From a checkpoint of a small transformer trained on Wikipedia.
Size: 11 layers, width 128, 2 heads of 64 (1 for keys and values), MLP 448 SwiGLU, vocabulary 8192, 3.5M parameters.
Architecture: RMSNorm before each block, biases, tied embeddings.
Training: 233M tokens, 7821 steps.
Each number is 500 + 25 x the weight over its row's rms, rounded and kept within 0 to 999. Layers, rows and columns count from 0. Numbers have three digits each. The size before them is the row's rms in percent of the matrix's.

# layer 8 attention query, 128x128, rms 0.0802, rows 0-127, columns 64-127
073:539501479520482502530472538509518496488552520474533531479512490512538483500525521477523491465535510462484440502485526524478506558463523516526504462501485490475490501539462483497460503522518521
110:479495515493517520516517503507484484518532467512478494515542497472520483466443476536472482491464476481506496494507460497544476539536493507515487505490523508500517495495514500523499521521504452
088:523489477511496482494477511503553502472519525481488528479479521523475480516534540475517532499555492524497485525490508530474524464460505462494523456506499494482492534511467509501506485447494548
084:490525479511504492486492511489473509497473534496520460557491517482485532533483511508500481457453519482468557524509496492526456531540508483506499536511477484489488496484563500471521472499487490
103:535457503474465502503472473513518447494494486514524464478540509464533488511522474526496500521520485489542465491550522494497473551480508474500514477491515496462492539457494503493469516543520482
089:448527523496495538525521450477515482492488505510510492482539487527519476523491475508490509486518457496536474488528465520542531458507517490444466532435526506507492560477488507537529490533480489
095:513501511469510508482491480532482531490484510503504490486528476533488534501498545506526493474540501543443443499496538463478510467521459509491523511512491495531501513465465528501535455427501510
093:520484460518492501496480513470516491508512524433479490518536524497547484544522509497502513506520482508513492559513517491535515497471535426495511481466529488491475556525506493496444535493515526
108:525521477491500486491453475465529456478489516492545490513504535515509504527540464488507530499529494520530490470484488519462490482457491499498505473470523519482495561497480497469479526541498508
099:534514488471495531491460467521495469529417497503505489461537521499511482508513509496524539484543506496485443504528505498539500465514466509507490539435477478483462536496492495492512502485526506
090:460501493502498510474557528526509512513502500496495511495495483491547497502512525447517469489505480530517489509479550504484485486457470524462505469519516491505509479500506485512494466457496504
102:496474507473489544498534475509528529473499497518545507431495459522543537504501492462497511526532472517489450553563525500462518470480466532507478524510476474518538553481515476465526485481483495
086:502547476490498502504574478498543495460525520526545537522497491509532526503486501460498528528492530515449495540507500502479520496503490504503480472537516509501515513530461512461505493502462487
067:491475484487490477522451494506548522559532496429459502520458463472460520509507523488508551516500505461531528479515509487489522525466465517508483482456483478509496516496532488480501528483505514
092:496458506546467512513515516497505504526525481507460527513496470496480532471504552512483491521524491477471516472489529518487449516523505536502487525465475493514441494483540484527549476464492526
089:487441475488467524485517478516530467457517494517519518513483518474515511507477540524485522580493526496514492502498529506481512464503517466496512473471481460511567543516485485482484493489508507
092:477498491508493520483492502521485504484469524494551467506500532502507467509508504492516529482536493538468475514490542504526475473497479507447519473570526503502516493464501497538520488506510476
100:511441479473488476519504490496515458465507499567462518490518509516481495482475521526543507500516515472503482506517521523503534521526502521494471500456496462524497524501526520484499487570518531
095:484479517540504519498528547479481512566495498497526445522489509518526482482453496525468532523458543562517467466483481510519518516460484506478475491480488510498494491519476445487494496478469488
088:481546526459532510485501517501517539484479496483500466504539489515476490499528500523493499512496499564454533480512527495551474459492498531507555503510490493490515516519485520473533482494443457
093:530472503513508520547480486496488507497486493510486515548514491524492489497496516468494449495514464498471492491508549511516539484486536497489501495477483504534450510500468510487467494488504494
080:536512520495537506495492515492461538524549494528460525517474488494517484471467549484517503576502513533467493544498503511516484476491500518517466443521496473525474458506501450499516507505454507
092:500518511538516499499444503462517491504509516481521516521467516534512476501512481502464510522458485510473524509490489533492481442497502507457530540519522518505496495523508520499498527472518519
098:504483500505544522531543494525512485478503516524508510497524541484458485500494470531511494472532479506530482521538450489478504556518459518526482523507501519496502497513469431491479462489497496
095:476532493492507524514513522507492526494499499479465500504486509488505561516513498479477487482529509511497501531492511478518497473528492458469510454519504533468502492494560452527525481485489506
091:519458505498494529479498459535542540527477526486541487510457483456506436493503485471547491498515511533497498503513513485485446504469532526468458511528518475532505505482517505500524506495485507
085:474437499540473515482483517529477476527488497484503489487506501472486497489463537546468503487484540533484519495467490506578500532513530529529492533436528503485493535488496475491520463500494471
106:509462538498517510470503517523488489494480483515519530456495467486541497536554507511492523506514470493524451466508492498504503515491477507479569506488512512454553477483468460482492474467481457
087:520468504507485560536537566540499515534527481472452482493489461523501507492484479505523491472541524557480477515492500471521505485506523488472514497507522462497481450481479490528525476458495519
090:511484503483486488507501530511491536490491543523533491541520519503504500494506500485495487475452501503463526541489468472513492513513525540487552530537513508509497529475482477480506396517505502
085:505461472514500511505537501495485501510468482516504511488526530510475474518486494546491524508491536476530511476516546517522535520475475495523474475486454454497459529523506484477520516516527458
097:495493476530510515474513495517509508485479507523493476546461439521515508459525480529490478518483544502528506572489505513520484491513492505502506497477506503509503481527517543485511496488504508
115:501535480486487498462485517488549524494473532498509499479471492523486515540562541476501520495528534512481504498499518518467520451492512493504519476507443477492483510511490494476525474478506538
086:504470516507459496506533499519522482497519519499508495437509519495525476502532484508507505481538467479510427511537530499501513511486556466481501470508500502482466528516434503492438484531495515
106:497518510466536473494450491518471504534499471536457507537468485516473512500493500504485494549480502508500528458481468502488500448520483514482514484523484487523522482503527522523557508470504481
087:472471510502517497517542510517511488496498487513480482502526499458515492488464498548462482477503447477492480501518480490549517563487533482518489484496526541471495482502490500476459518516491529
093:518486492489482496501507479496470523491509534487474534497471517528529515531539529440546499463521475513499472502520515497482535450468470489500515488483538527482492513478487519509507465454505529
091:531524514492516498525473482450534492472483534502528477464545500495483505498513508494570518521516489510471514521525520537496503495510490483525479475511503503499462517490508502543481508511453512
104:509481501508492478511475488520474536515513489517464535518500477510487514496465517469503478548461489469469533477507485524503493520559494509521487497514462473516530473500527516558546489482505518
111:478491504477513479506528493476524530491522517522497508536475489553503524492514488468507527511515502517523502476492471508449512448453457544495487444537496497501499501551502481507493517488479516
085:538492501494513518525479517526501479497507512491465534472457494512482521496504564420505502493544462487451476531489498508493494471521468490479501469508495490489487493485513497519523490464493488
075:499486525525495500519530492502550545507518520494486516479434476520514521484534520433482491487521478463474486497489520491525448520502490468501487500540554516491500459509507523490542491472518523
104:520473495527476479499470491521443492548492460514477543473531510501491520488445544503481497527487486496473486505498543527495512502537493547524474518525473484547482454481536504509519503470468490
089:517480507480520484561500479546447525476501471489519485455508505455506518444482508487496496517459490481461470521542514464527521528539499511556494479522503501510518507457522490507503502483512485
116:497502535546513504549497486493485465541514493507490518475516503495478514468486516494519445502495489458479532487466512480494484513545509524512457505521472502491521447483549463553502493426511495
113:516447505501507515504529529495479567501525493523472495507475508511462482475470529502471519508492505476490531484462509478492467524476497495471533542561510506465510502478528521536488524494500477
096:523514513513462457499474463500466456464481472555522535481501545485515465455475493509504497509532496502504492506513463554479481520524535509515545542475537526510465498505480492509490495524467478
082:516456490492509478500511465484516487493526486486530454517511496512475417492459497470518475495520496539496529498504553512493515463440517534485477491512514469560514504536488529522519528467509516
098:483465482547516504527494509517515486529499503476463474552487454521507498542496525520498491496556507496531525482511528510520470527465530503443518537474499497527462484533498519476506492457504524
092:485520504513484505472464524523557533545475459478486504462528470503525470509483455509482533521478488482542492514536485485468501501484465508510495492474499488517541517501549458533525493482490482
101:532502491492528530505494489508507562505486538492457519519470493466468498525517504531525499507484529515515481533477525458503488496518460507517498513485489464474479543482457480500563487512519494
092:456490530506477534474515489522509528531503491506473494496491492537493484478470514494492548453511530479528553526517537472477506527501483535512509522516508517510514501540502551507465503486539482
083:498527480508453521563458509508511509461550511499508514478488504485477560514507507504502495522539540519450525507460518485488491486523513520549531532516460483518497539475562501495485496482445548
091:552487481515504483519453460499468535509500489500486482508438475499467511475491475561476430542463508496532502535529482504486496532503516498483491508499483495493503510454462507483493547538491544
096:521513542472537498447468506472499503506495519516471520473494510514485488460540497541486513530499513460493524482511493505456498502488492518489508497505442491504537530511470510505499563537457522
102:549518498516511495512536509534500540489500488544516476483506547504491484513536498486525502498505531519484467514502531499536525488515500508534441474492513486501508514545528515486501524549507485
100:548498500534554533498528474499510508474502498527523509556480482448512486475472493498497489519533481506473424502482507500518467502501490508493512522475538506492542507428474566467475470459480485
096:504509494494453489498464566501544463495498505456480452472511527511499515503523489495515494476511516515564510513517484488486518531463528514512495493491526516453484485509488535487429494545506506
103:518473490474524512477457491516518498485458470488480464503522508493481507535511467561506499477495506533529486481525529487520484515516520543478521528477515493475479521499468486488508482537471467
100:470506484541466519460493517537498513498512498476469505529479510451474481547542473476453490471488491533537523468484488490530485518487539461461529516525543501498484503482515498464515521515530475
098:480517485501488443526466474515479491534503500460492467520497503476493510517488537469476527509481498522487510455459494489500469499476514519519483461513500521487466483482516572502474540511576522
092:418494476502514509516501492476477485460489483479520520536459493510536480452510505491531508476518493502478478454499513477508488498474498518477490456521509478517527476521508516520481532463472494
090:543492514473504516525466550524555473504561515494506523468523456538517473517498470478481514512541514488509518473509487455446520509462512510490525502505455483493480525459473488505516507546516478
097:499478508451503482472490536506496537515512487485466516442463511524502493516545499480529483529545482492531470512458490516473536499462458513483502508514511479461536532482509483535502521504502458
094:545474519501505496557465528515510524512559514461535544467485524485519456475522482493524480497561461502513478510509512538502536500497499481494498482462510515520495492527507519540470560472483484
089:492465515491492491529477497516499476508483487498540473465537472474492513469477518525449495493504516479476519508515484527505489517510484531527501517517491499533499505460536495490486544526526484
085:528513452470522496533509521516521520481525507508472534512491537490489451515534483442534492519542487501498474508516512482468534515501530502470483495464488485506513485523505564530480523485484515
098:480484494504487486470495484499482488477475494521489469519524490494494500524467531506486501506409528456484536518496513466552503514512503498533523521537489501478494495506500461462504472495501489
100:480505529492492522483517494523538474489515496506551462469517485477513484507491466559426533496503487529527506489522492498510489478491514480495506526503510496495530511473542496459500513539526507
097:460525524529477542480512475518510480500450480505521487506523503470548519538525475549490493468484477522536503527493523501526504483513490467478515541440470501511537541461521475485525504534506482
094:522507523496536482506504507470487506506499511519473515503499509512484519501520522474528499518513475482458478546521489488465518493503491527490502427509529526545497487471474476512520466473476551
097:518503500518529519472513465501476478535450528493501487523510481500533447525542523558519498497475473488547505506502524473492502489480560468490504498468528470495493508548482512482503477508522515
102:505521534462546541481524518492547464513506526511488517504468486533493511539541419547497504499510486538536473495503475485496469508498515503478521506480498487501532543506478516498519556549501485
113:506524486438526503478497519543532450506462478510496502505538518476532495540521475484514515463536493500523441510539490519507527495471504498456492481437505493504522519492504518481516508531505501
099:486475542474482549470527512515523526530502514516499501425519517486513498487500502506502519492542511542502468501509521473447508500526501530456452504509537475525517489499515522502510460482495484
134:513464496503530510511527476495461488489499488522525494494472456506519519474492476461472451514508453524495481544515484477460492508520478520514524491538469512506536505481484451485509506479516496
097:501505507476510501519512500506531456469493525520505514461492478478541497502519481523509496520492479511521479501517489486476495497514483497522526481479502456489571616482533531518510503509508490
086:515457514501518514529496494505490476493498484472492479512523452484463529456494494500518469511517492499531485431474515534471450547489500501531514503471503493540462475468505470515513505459536482
110:516483471504500463483487488510492491479543442498472521549494487512493507454459488477531449497531489447478539487487475570514494500474520515462469479491505513532460502476524522485483512510486500
124:476441498512473469490538446505517483474469514503499542476498459453515535530466558524533501520531516524525453523552546484507518489488494485482499516499476493487537502478514464454477479513514516
090:473541505539520512500536518472527505492495479509528507517474502503527513515505445532502488478471539535483529528507497495498470447477508512503493489522467544501501505466520450525535503535442480
107:493456489488495504460455504567500451513519483546536507505536475476517527506508488493467493494499500498504493478509517542514527527507514476495458500475520474519463509516525524501445483478493472
139:522525513476491517485503568496506499544472506497475453494544513500511472502469480532480516499482526529535519470501532518510520511459504521497475452471502483486484469529481495494521502484487511
120:502575473492509511501503484467488534464517496511474512519495515529479494501518500485519479481463515471477502477488504510533477506494519510485573462493514522465485504515502497519525525544488458
104:493445504529490523506506490513508530487512515529414521540537490552482529526445524525504467543526532518533517491503514538510521484543511499473503513472488508500484502529495491448499533546503541
109:524490506535495539471470499476498541472537502517464505472499503495448534510477514482492490506506515525513499523499542522489457469545526495459510443496522427526510511487542485478519538494509492
111:511505474552504506521477465472554521509459452470521456503520505501467471536475501497515475471520462490513531507525454512542508517502533527474479527514524520530513497517541548479504555505491487
096:468525521490471493505472514520490498506491471472490534447558492532490488514444517509514462468493505449560496513545528457487528527517481493493483493497483524548460485477507435500490519502565540
110:484545504471523493490508521495465496504479510488438550520515465505522497510460530486496468513468542491537500507490491517477515471482515461453531490493507500483483477486530475502489522510539525
098:476507476501476502512489477495526479510510498499462500517497472508509466466521502511497504500506495520530513509474482513566451528526476486416494542485450499513479529531488546536504523533504509
115:540437482514475502471478490519531480490514510521517482530529530511495516503505520533491508539528510510524546490517511528535532480522493494514445541481458499510476548525470465498483516487515518
105:505485501520506505483474484467530460476514538543549475458479468527506531483485494505524477492519501467491486499521459475503511508541486473505507500503543491480537540478442495507495475476533495
125:478538517517491498540512540508488507491502499450458489499504504494517515507497488512507527462485510497495477422481485466499499503489536557496515504498526475489511422499527475524492481487498538
108:482476510442498517496515509516480519468465486524501494463532525502511514481546492541482464503494498487462470522487481497496509528509540502511493511547469505517501500474491475455489470532536533
106:513472473535513498500493491515504514507446513477475507549498504505505513554459536524514511491539500491594535500501494510502518497471477470541514493479462549480442479537526491507472504503499503
108:500448492549456503492525440537508489483505513480525529485466441466530464472536502525468497509520477552482520542496525520510502497459493446519494496524482503484490465514495488528495474468528532
103:492541459488518498469518491516503519490512489488463506534485505502497477521517485468541510524489479494519458502507533473459525493506516489473492488476462490473525500514509519511514476477449531
070:532467541468507510504501530513561489491528508504467528469487519479543477481499461515514487491541434530520417503519493542501555504500519465483498492478515494490506474510531527479501533486504502
088:506537471503507474472493493512462494498477507503485501536499468536477525511512515465504519538457506501513517503464486474486485493503481527492492543508485479489511498496513498509529451461481522
098:487468525491503499541515505484566485484496490501537481477518511470517493510496477538462503478519479518507511470518504505489484520493518496507514509480509511505490556488522523481451543556505507
077:528523502529532530471469499502497496511496509526471515522507528526509515522520497513505496501508465577513458496503472480475543479502510490486491485480520481501520508519478512527515483473510526
092:514554484478529497470480487474495484473471505489460468511499505502525464524543504497561484505497464454502481499533487489556513491476524488512527532463492522480503531560498521524492509503522475
096:528454483469484484472449509530459510511487479491482492486499502490489512490514530502509497529444501462460502517493487535531507518484475516536510489517490506498486458502499491519530465468511507
081:506544526480519534524518471506509484506497509550504494528500512532502529527509489500502502503549491527543502465504505517480524463503489540495493482482547523530505504529465516535514517504516507
077:520444522479505517525531520504509520482491458474479508465468458470496519473483517452483483483536484529494437493494524501470508532492476526467522484482522473528541485478518509504525504490479505
099:513522503524517465548544476497490519496508505516483522531470470530454498458531507487489510503501497488460474500484511497483490493476510522499515498519537530520507476480490537515500479450498538
121:499445470508501462537471499524452511514469473517515503476553503475486517505462559482502470489498506455477511498500492518503520506510454536520489480522497528509479478476498486502522466516501481
099:506502492506482435539495479474513499471483463465503481480526436471466496501445552507518503505505511454473515483494568513522513489507495546540534544521481521489486462497517492496481501498492514
117:516482484525513479519474496486495466492496488501499482484520513479466521507457542485533462484498532468460497537533502502490491503549488508496484528510490521459473497458511463515462457468494478
145:493500481515498494554520522437503570493499491473479466501473463515493463490447535497461500494474526491468579482494536470531491514485541535501529521547479512478515499499499492527541510526514511
104:469446535498482452495459485511470500529527474518509508515541499543471507501530526478493506517460449466508491443477492509520457484530483507526527505462505498539472471526463521521480496496494530
115:479451483476479481490539480512474522491516505488494504516523510549544468473486484519461518505510479544479504543511555514512525501440477498454461481509495498516499503496471505484494517532489510
112:483461517487494469509509500548514494489536509504480531504484472509501492494531507477491486514535531532493492493474543536507488508428494497489475507520521516518458482541469510493490493444489520
109:503538504506542524494487518467544483499495478501506429508510512513471467513456465501505510469514509531489573495494499496509513481492504512512513470528529489559507489507512477504500516485555513
084:519475479472510508504531489539497520493503508528507509517487498488465535491535458474456480481487513547547477504465466540470499545499497527480475551490509481511492512496483499510503472488506473
115:493509511562477497492491514540502481522476502474511525520504524476491507517453526523485548483526562506529528525515472532475493531512517506538494496512562478503514465519504494491508520510521513
115:537514516494511535508487495503507485480543523510502563491466518540476489452548486494500466512470501523475504505465503456495481458548548489528533518548511496536530499500516503485512481502514514
107:556471482507535495534521516467478518471497504487526503468479506511487522471513495501516469510509524539473496494516495483503520525506465499526481477503484508500525513488469478495509502482515515
114:523488511553502530484482527477477514539488517471497489543509504501494491482477497517498522475504545486490520498432519521511516483452467532502524520499499510498461436484476495486503483537480517
109:517520498505506488553512529511519517461524500509460502448450527474468506518534499514486543480509510501506470509497486488507523478530505501534516500482484492467512526480511510522483517522540479
093:489513479477482512533503497470514502509499513474509500536497527492539480532516525465530514506518489506484479503443553524497435480531521496504528518486502488525510485518525573479506458489514525
110:549507494500470504503486451485501519496501481471486470532488537504514509497489493460527478525483463486482541553505550527517505519504505521526485496492530504458503538552465474489529494497497517
091:491486507468497504518495514491496504502486508523478547504531437494503511506463509535479465512483522509493516497511493512512491507535486537472478491493474481530512462458562445517536544471501503
102:517483469498470502537476511537448521508492507545500561488510489506480484503549504507464496532482526480487468515492471518545472492478528510488502513520529500502498474470505552474534516508556467
109:482530494478474499529475500502477503538494494489474515502503518473521503482510501554511522534495512486498509472488471557519481498510483498532514493442521492511477507503518579536533515494557535
103:511514485503494515494496473544517502490498467462484512527496465491522510472509533483514456508541478513491509516491526481494469518518518501469491488512537529498515465516493499495504474490501488
126:500507494499524492484485499523508521513494528494506477485517490523470519514489483507496539488485553481518511503520526530536550495490485504508500494460527477509471456524441509487456482531495512
112:521497512437506505510500524520495527520526516520447517461483468489487524502534478500502528545535497506500465505528515523474509502497454519547497469485498438507557493492503506522525518506501511
# layer 8 attention key, 64x128, rms 0.0723, rows 0-63, columns 64-127
073:488495551514512494517483486503484521468497465497441511494521495465484481474478522517498476499502487477482524508483502501510451518503480454483512535547527459493524523493467507504499534488549483
074:499432565491495476514526503486503527471469506530519476477477539482487514567513550508504528479496508496479543519531480491472504447476488533506486540506496521501508508525512492520498479499524487
072:496497489498520460476481490479517515468516502508535520532490470490474482481505480482539447536482501520515502475525509499514468520502499454512489491523531511521499467491478518486496500503454544
072:500519489500465531518518468481495490500552469510484492444487497514490547522469492553485517498483516499478510525510497513508516482505531510480487476464489473485506534471514487473531488488504481
092:477503476503422485497508530494506521502531487480462511511510460541510519514474513493512486504532516506489517513521508486499497544525552514466481488548462494538528521505464529528494519531466499
092:488466468507492501505526518525492488525457492461552508510456508555496493458483539487483517515526526520517473502524499480496456494500498487506493435511561497494461448469488469490477507514449515
094:498545487534462501506507530487493521483535499479490516598459508505488494501462515514522470497514515512542547477461495499475458511516521483511518505567464521491480476558507502496495520525473501
074:474492519504487538490477518512524514457481496503537532518511485510529502454487484511504499503504531503463448501553549473520472537515507514500487464509532481534532503485464565482491480465451444
073:482490489514446522520490479513530499480543500486503482496495472503518476504478479474510479478513497487482511555553502520486488536503525463500485474516562472527543533499523508525491513471502518
070:519512514500460503491519494484496491440531501451522519497476485497525475494477487475491476498520469480503522528540500485485473521517505475506495526549516478525510500447486464491486513498476508
117:510508468521532507521482493491444519512520515514471505512506526531482524501481499528466486512520508516455555492464486493509507465499479522496525482450459516508434500536480518490488521510478533
086:516489488487516495520539504472444496517481498516473466532514529519509492507497528536488467504494530493521529452476466534497511476485527524472478509465518555508464469526520503492492498539525466
112:504459508507502510502561534512488560530534468488470486471457500504494558474500474476477494517499483487512492480451522483476507497482467502484521498488479523474463474534509459478483500497517499
171:490501529487481516495511495517476480548472503520484493474527509503493545515480548494464528514480500498480483545509492463496504507498461551494508518485459492496475495489518458516483494494529453
086:497484507514533486560555542493484515504530528517454493506507532488461477509528477490477518500544512510539550488501463485500482471484501490492512473517543561462453500526458476482470502513453501
103:485490482488467489498493475534534492491481474502531520467537477477531520506485506495474561508510467470462469496521507490494495521537525531521544525502506507466517522472503534512510524464542473
099:494499517527475471506502523502475487484508485542476487502478502480474513496459502474449515548512496453483533521474481473438528482528469489503491478508465452497516516453532488485520535497526450
111:511507497490449495486487478497546463485477491453532484472511484500507530515484530481507482453531497512514473506544446474511525524527547492471497518533563508523552547473485489508436474481511531
110:512490454493507494499536518492474558513493527499485508514508514515495472522539479469521482489520541513566482440470476530504520490469498451500526505505512492511464475525468503500510487534481501
111:498526494505524476520506526478486490535518483494456508547480553516506517481528505500538476475490532498530523513467511479490489522496463502503540487516523517505475470527519557457478491508512447
110:471478507465472502513516473494473531486495488484464518496495538511551493507487494536480497509435480520535544495503530538501522538461502488480527468477506505480502476577532492458487492532507521
102:524510492480486478503473504496487470476516529481461469529509486494508495556487456535471557493478494500523526522478460469487506490464523513542543545496515495465475514504484490456504486508524523
105:495498503484511510483499500475544515484505497506477505532527489499504508512483517496499466575481493512511527475514468495532444494530504490441511580502527511494510510562516482541513522543535494
101:476504482464487472489482472500558508495470494514466471483496465489490517534509521483534531517487529526471465455485522488524510475481489495466521495492509476487498482484524499458548517528499536
104:528500487509513510523517539479518507483495488520441496508475523491511470502498500449499500500555479481536535463456500503509504431465506480522469448476492455473472490496478534492483529477506528
095:437469484498499453490480467499474515513531485501515504520510509480459531510516486524484508490541499530541532471467497466490501480482510469478494498496497511522465470544501508507464489495506483
104:451522508520480492531514425512528484474501501461478532520521523530526505502487536552527491460501537464498542511513512495452504535503480441555473498528457501504496530526527488488451490496510534
112:511508534453512498458491490508527433468493498520474505457531513512529524516490480479491496491506469472474503483493491523454542510464500551482510529494479507499499490480496511466513482515475490
115:500512507519540460499494510492475544512480508507492491509436492465504453482524502469526512474517517508512517457524453550501480472482482497510518475480543492539508417528462549504469498522501467
103:528492448528544511482502519461495527514489513512532462517514521467541484503480506487451532497473489507450491490519508492526509500490417474528489516464476532481478508464494497499512466520467488
098:481518517493494534510545503498471513531503526491526529536490489475534481459501508503536570496488504532523560549466487530531531521503543485499515475514492560488499470564489496490496520496515548
102:525487484462516486477544534511493467511488500518510456497473475515535479481533493507493491519499489515447501505510526480524497513498473469529524559533503483552528530472497496520486515518507510
085:520484460498498485468484501529473457507493539503534531550472485535499481447520475498509481487494523531551463488495516508527495491503512487528471470489517524502497469488478510482489506469444536
071:510484475493497502526528531499520516472495484464484474521496506481451496474471518468487506540542514444507511472502469532495457522515489492534482525515515492504500498496460514526484525491516487
070:482563459512482488481527517530506464478521506478539499511502521519512518497476490519500520488486530480563490493518510488525533512498519468515480480495517515504472487514499476465488512510461489
074:527470557500531521493488507516483544473442493512492510447485531516503494499532531464499488499486528461483488513499505495513477511489488520512475531529493483505511530508526489531510499484546458
079:495505470497519473456478488512513501469502495449460513504517472485523472437509483456535457508493530486501507467490521529498478546505490480500499500517495536491505463511485484484511491527468515
093:452497497502535507540488506486486521504546521491519518495509477508532444474508511528543475488463507504477492477488535480516511527525506443498518489511523495495484477495483519523497486497507527
084:517508486536543522477532550489489496500480505504550485527534503534480538524474509458451537509480473495519477548488467476520515473495507534478500519487495475477481541456472500487531471522539496
108:530472504508529468510499479492509502518469524474482451507528497487523486517529490469493527523466487501517482469478468544527519492474518519527517543484534531493475506509473515513525485463549510
097:519529518506523505505554485458508512531529519517453505488510513497527525470521474463512490505468523524519540493493505504524478484530468525514537517467486535471497475542510496504442483505516450
141:498505536475482505480497512537512482498453460519450498477539526491475518539484514526470519501492496506529530534534519472493507489482494539456482519498467475513485520494524457449493529509516473
075:517488507516547512503549539494428488535482471491475471538490506514484467509517462491428477475471505517529479525469520505515503495509470484546511534480519524513483447480506490511493492490483508
112:541454497499488480467499474500493484503505514513510456500497488529488526522508487502470495527495476491484498508490549484458499502500449485494490486504483512488500530471518466486505492500485524
088:492506493542542511532548492519463462499522523527513500535489478560503501472525520510497502523520459535524490487469466491474535459473446539513507508475505507471484523527502522488524491494492458
070:492503463499525479490497510501467476526544530484516499543493501520519489457513464483508462497503525546526495460470482514512512510532474486515502501474505528498454465508472522483471503490463491
106:496530477529450473472440457486508458527477508470472480528488491471511521498493463507564472517521502470488533490538500521507518523484550478489453455494513531511486495508521488498508514490500533
120:469498490537489503495553523473516542482476479495482532492473465519525531506536529450457496483504455490492509525521550505482515497450485506520513510507498532492536473467557463482508450470524515
090:519546519525552516479541476474473537542502530506486518513505488535504486531514505491476484485497481509495472484494500502519505445481502500463470501521492551507555450540494494502514499496488497
102:506488512441522555484465508512539556448492504480464490457512492516505459494493516501450482484509564524520545466502482466506476478477510498489500508538477499478496532485484513495527457515501515
106:496496495481475471490528530482456451539525516467528493525475560501500520491513526537513497495517527536497494506528507495527497531488522538488487493496510485471491459490513510487474487544445510
111:491489510501454483545472473488564480511528487507526479491525488494504472491488510523529535488496518517492490439526508544471437519484537480493524552504513471487493443493489484504497497457500502
103:492543553493503477507487499487465484441510486521467476496500550534503494476496504504465470474533505458460458498483500546517479495477468535524480491507544499470474527489502489513490513496517516
102:529503483509477470464560468508519468459520466504527461508485483488515519487512514469487496512492468474498460554499531453473499532506502536530487501515449476461511518504488458486523483473475505
111:519498486522478512497485530470434531489498474496460483522550502547479472502479478464510514509504520535521505523479501519546489503497513470478528474515511477506505528516460464487473493550522505
107:494552499497509483531485557517480490507500486517497554508481504481524506497505544524455546515437541522486487524474517516488511483527494505550524485490507499494485505516522495520444507512516483
095:521505485504489496469472530502507510480536515495505504521456528513472521520508522455483550461497532506466497519490476487467486478485514508486509471503517487517539478513461476501516529447509496
106:501503485484522520522498452481497518507531523476460491558523485550526500507469516496474454490503503537503539527489527483497507535453486508442475505482481497536494509507541497492511570530469499
099:509506464483488453507518522498496467519472484524477486529476489509464524500460512498500472505440529446521499479476524471520503502491541478523458503558512467493471480496520530479508511532478494
106:473541476506515502464531490497539534516500518486526478538478460492530507535490494499522471479458501472493531495478527488524490511540498490508509559487497482495485461520476529513475495559474500
110:486508506462434488552474490528502479502513488475514499496485487440484525484504518480509472488543533512521533473472490506511462500522515442495473505503493490543433464503514517596487482468499513
103:509471508484500478507498444509485494540446497568519492518495506521480505504489489448479486492491470517496488520507532494500486484554505522498458536456524511513499493519529491484519470452502516
121:481552455450492540510498525495535564471499531513493507495476488467520465505478453509488511440486535532498490495515506481509507501467519477462508515477494505473515475517506493469487501533539489
109:513504498524497502487495527527498497498501477480522458461470475503525454464502472535470533437490507531524506526498514474506525444482493524521473482512549480514486475455483496474506503528446539
# layer 8 attention value, 64x128, rms 0.0804, rows 0-7, columns 64-127
111:475486530454486517493489482515490535492508496521532479509483488529534493548514497478497465514507440519524512490473488456464522499484492452537482536471538529546473517521515486533495518511479535
104:547503495511494449526495469482528502467511488535529445482436495522495493507515474497503496506483506500512499473487507514522495490500463479440488481528522491480527490503454487494469450509467500
100:531521475538518494483472511521518484495484522500524491483567467507490466456471498486461484536562506500504506479474515505484515453515515517504512469474512497462524461494496493458505531462469558
103:462500450498471505508527448518549493491490464479453491491515539488475560487497494529506479457481466514498537489485481550491493514465484510440498498486503514490519510507472495477504500511501470
106:531494521449520482535519524506486508481463481453472539472500429490490569552467518461528482444535515492510508488538509532487525501492514463512467484494482528511488504514535518469550521530513518
105:537486504495575507445507499518474518486509512471480538520521481492477506472502486462540512549470485445497480467535495541478504494466485491532568480498498517538510510503448447514480504466526506
099:554526484482529515501541461492542519498533565458501538488465499503496527511497514539518499501537521485511498463550468488490452469460529547503462499501457518506489472505467519496478494482487549
098:462482451494504533489499490548472487495489484518480533517497518482491443465496489502535484475533529470527469476530540519494526534490488484525498542496506527487485480530500547494541488485516535
# layer 8 attention output (transposed), 128x128, rms 0.0772, rows 0-6,64-70, columns 64-127
109:500501514492488523517494505508507505513524538545508506524496501537525535530459517507486424513520489527490525498477550527479523516502487469518508533492507495542473439504538479517470474519501572
111:475538502529487450486491524466501464482467507532516502477491498539527515527476494486492510532499494504476510509491514538516509485520424497481470494544511506502526537505477466485475497495472496
098:522496458500472486493475477508477518513515523493503550497553523505493462421490455494473483523563507494478536502505517527492492454518524511498508504488524486458497476493492504493467511506513547
095:473498533476475488502480435540521470522511481496491528502492517464490523452511507488485460472500474514493535484481493496552492513521460495489518477505482530488518497518493470548479526529494472
099:522518563484486494495485496506560475491484476437523488485510443465520537540469501509539527486550501503495490479469484458478528493487500467509511471496492533497494508523530503495525531509547501
104:544483470503560507481549507499508477529531474530459512507462497508522485474538534473508510508455508475486484490483489506475490504426496514515538508512488500521501518524474478439531498486529497
097:489514475504499495493460463472498476487515549480490532524503512475480536514523487492509498513500460511514510499532479496469484481469479536480492489533500510515472534483475484530445508519481522
112:511520524469488518516485523501496543483505526508496490491505499483514534569489488495461474473473466511483498535498497462503518471518511459560488537493528516560503512535486493501489475503524564
098:510505493500450411503476493506503471492492523522504518513505503496480504518531469508441485503518454518475529498489514516511528537489445503435486494505534501498539522509469519480502486521507509
099:470497504530523513476509541494522506485503508485475511488525514469492478476503480551457516516506484498500518521493497462456505467506557544466490495531508496473511503496534540484453516523483502
103:472501455522477523483463444534501480519488471504476471535472516469512487483472487476510494436475478471542521504475482529537502525502462473481507491479524527489491486516459497485500509489498496
109:498503519415474516514536503488485534485508498467477529465475482484509525499452493465521489478538487483490508484512512506502515492485486468492515447464505545539503533576527504489510530523493538
100:526537545472533497476532500506520507471503482516472531496499497525468537501509522479527506510479525460510463481537505508501458511429508528519526497543496530528528530544537458520531523496522481
100:507494467483524526480496500512470507530531567481504529546494515475507488497479517510488532493536477468521532469517521475490492466437516497494481499501504532524467507500466553516467532461515536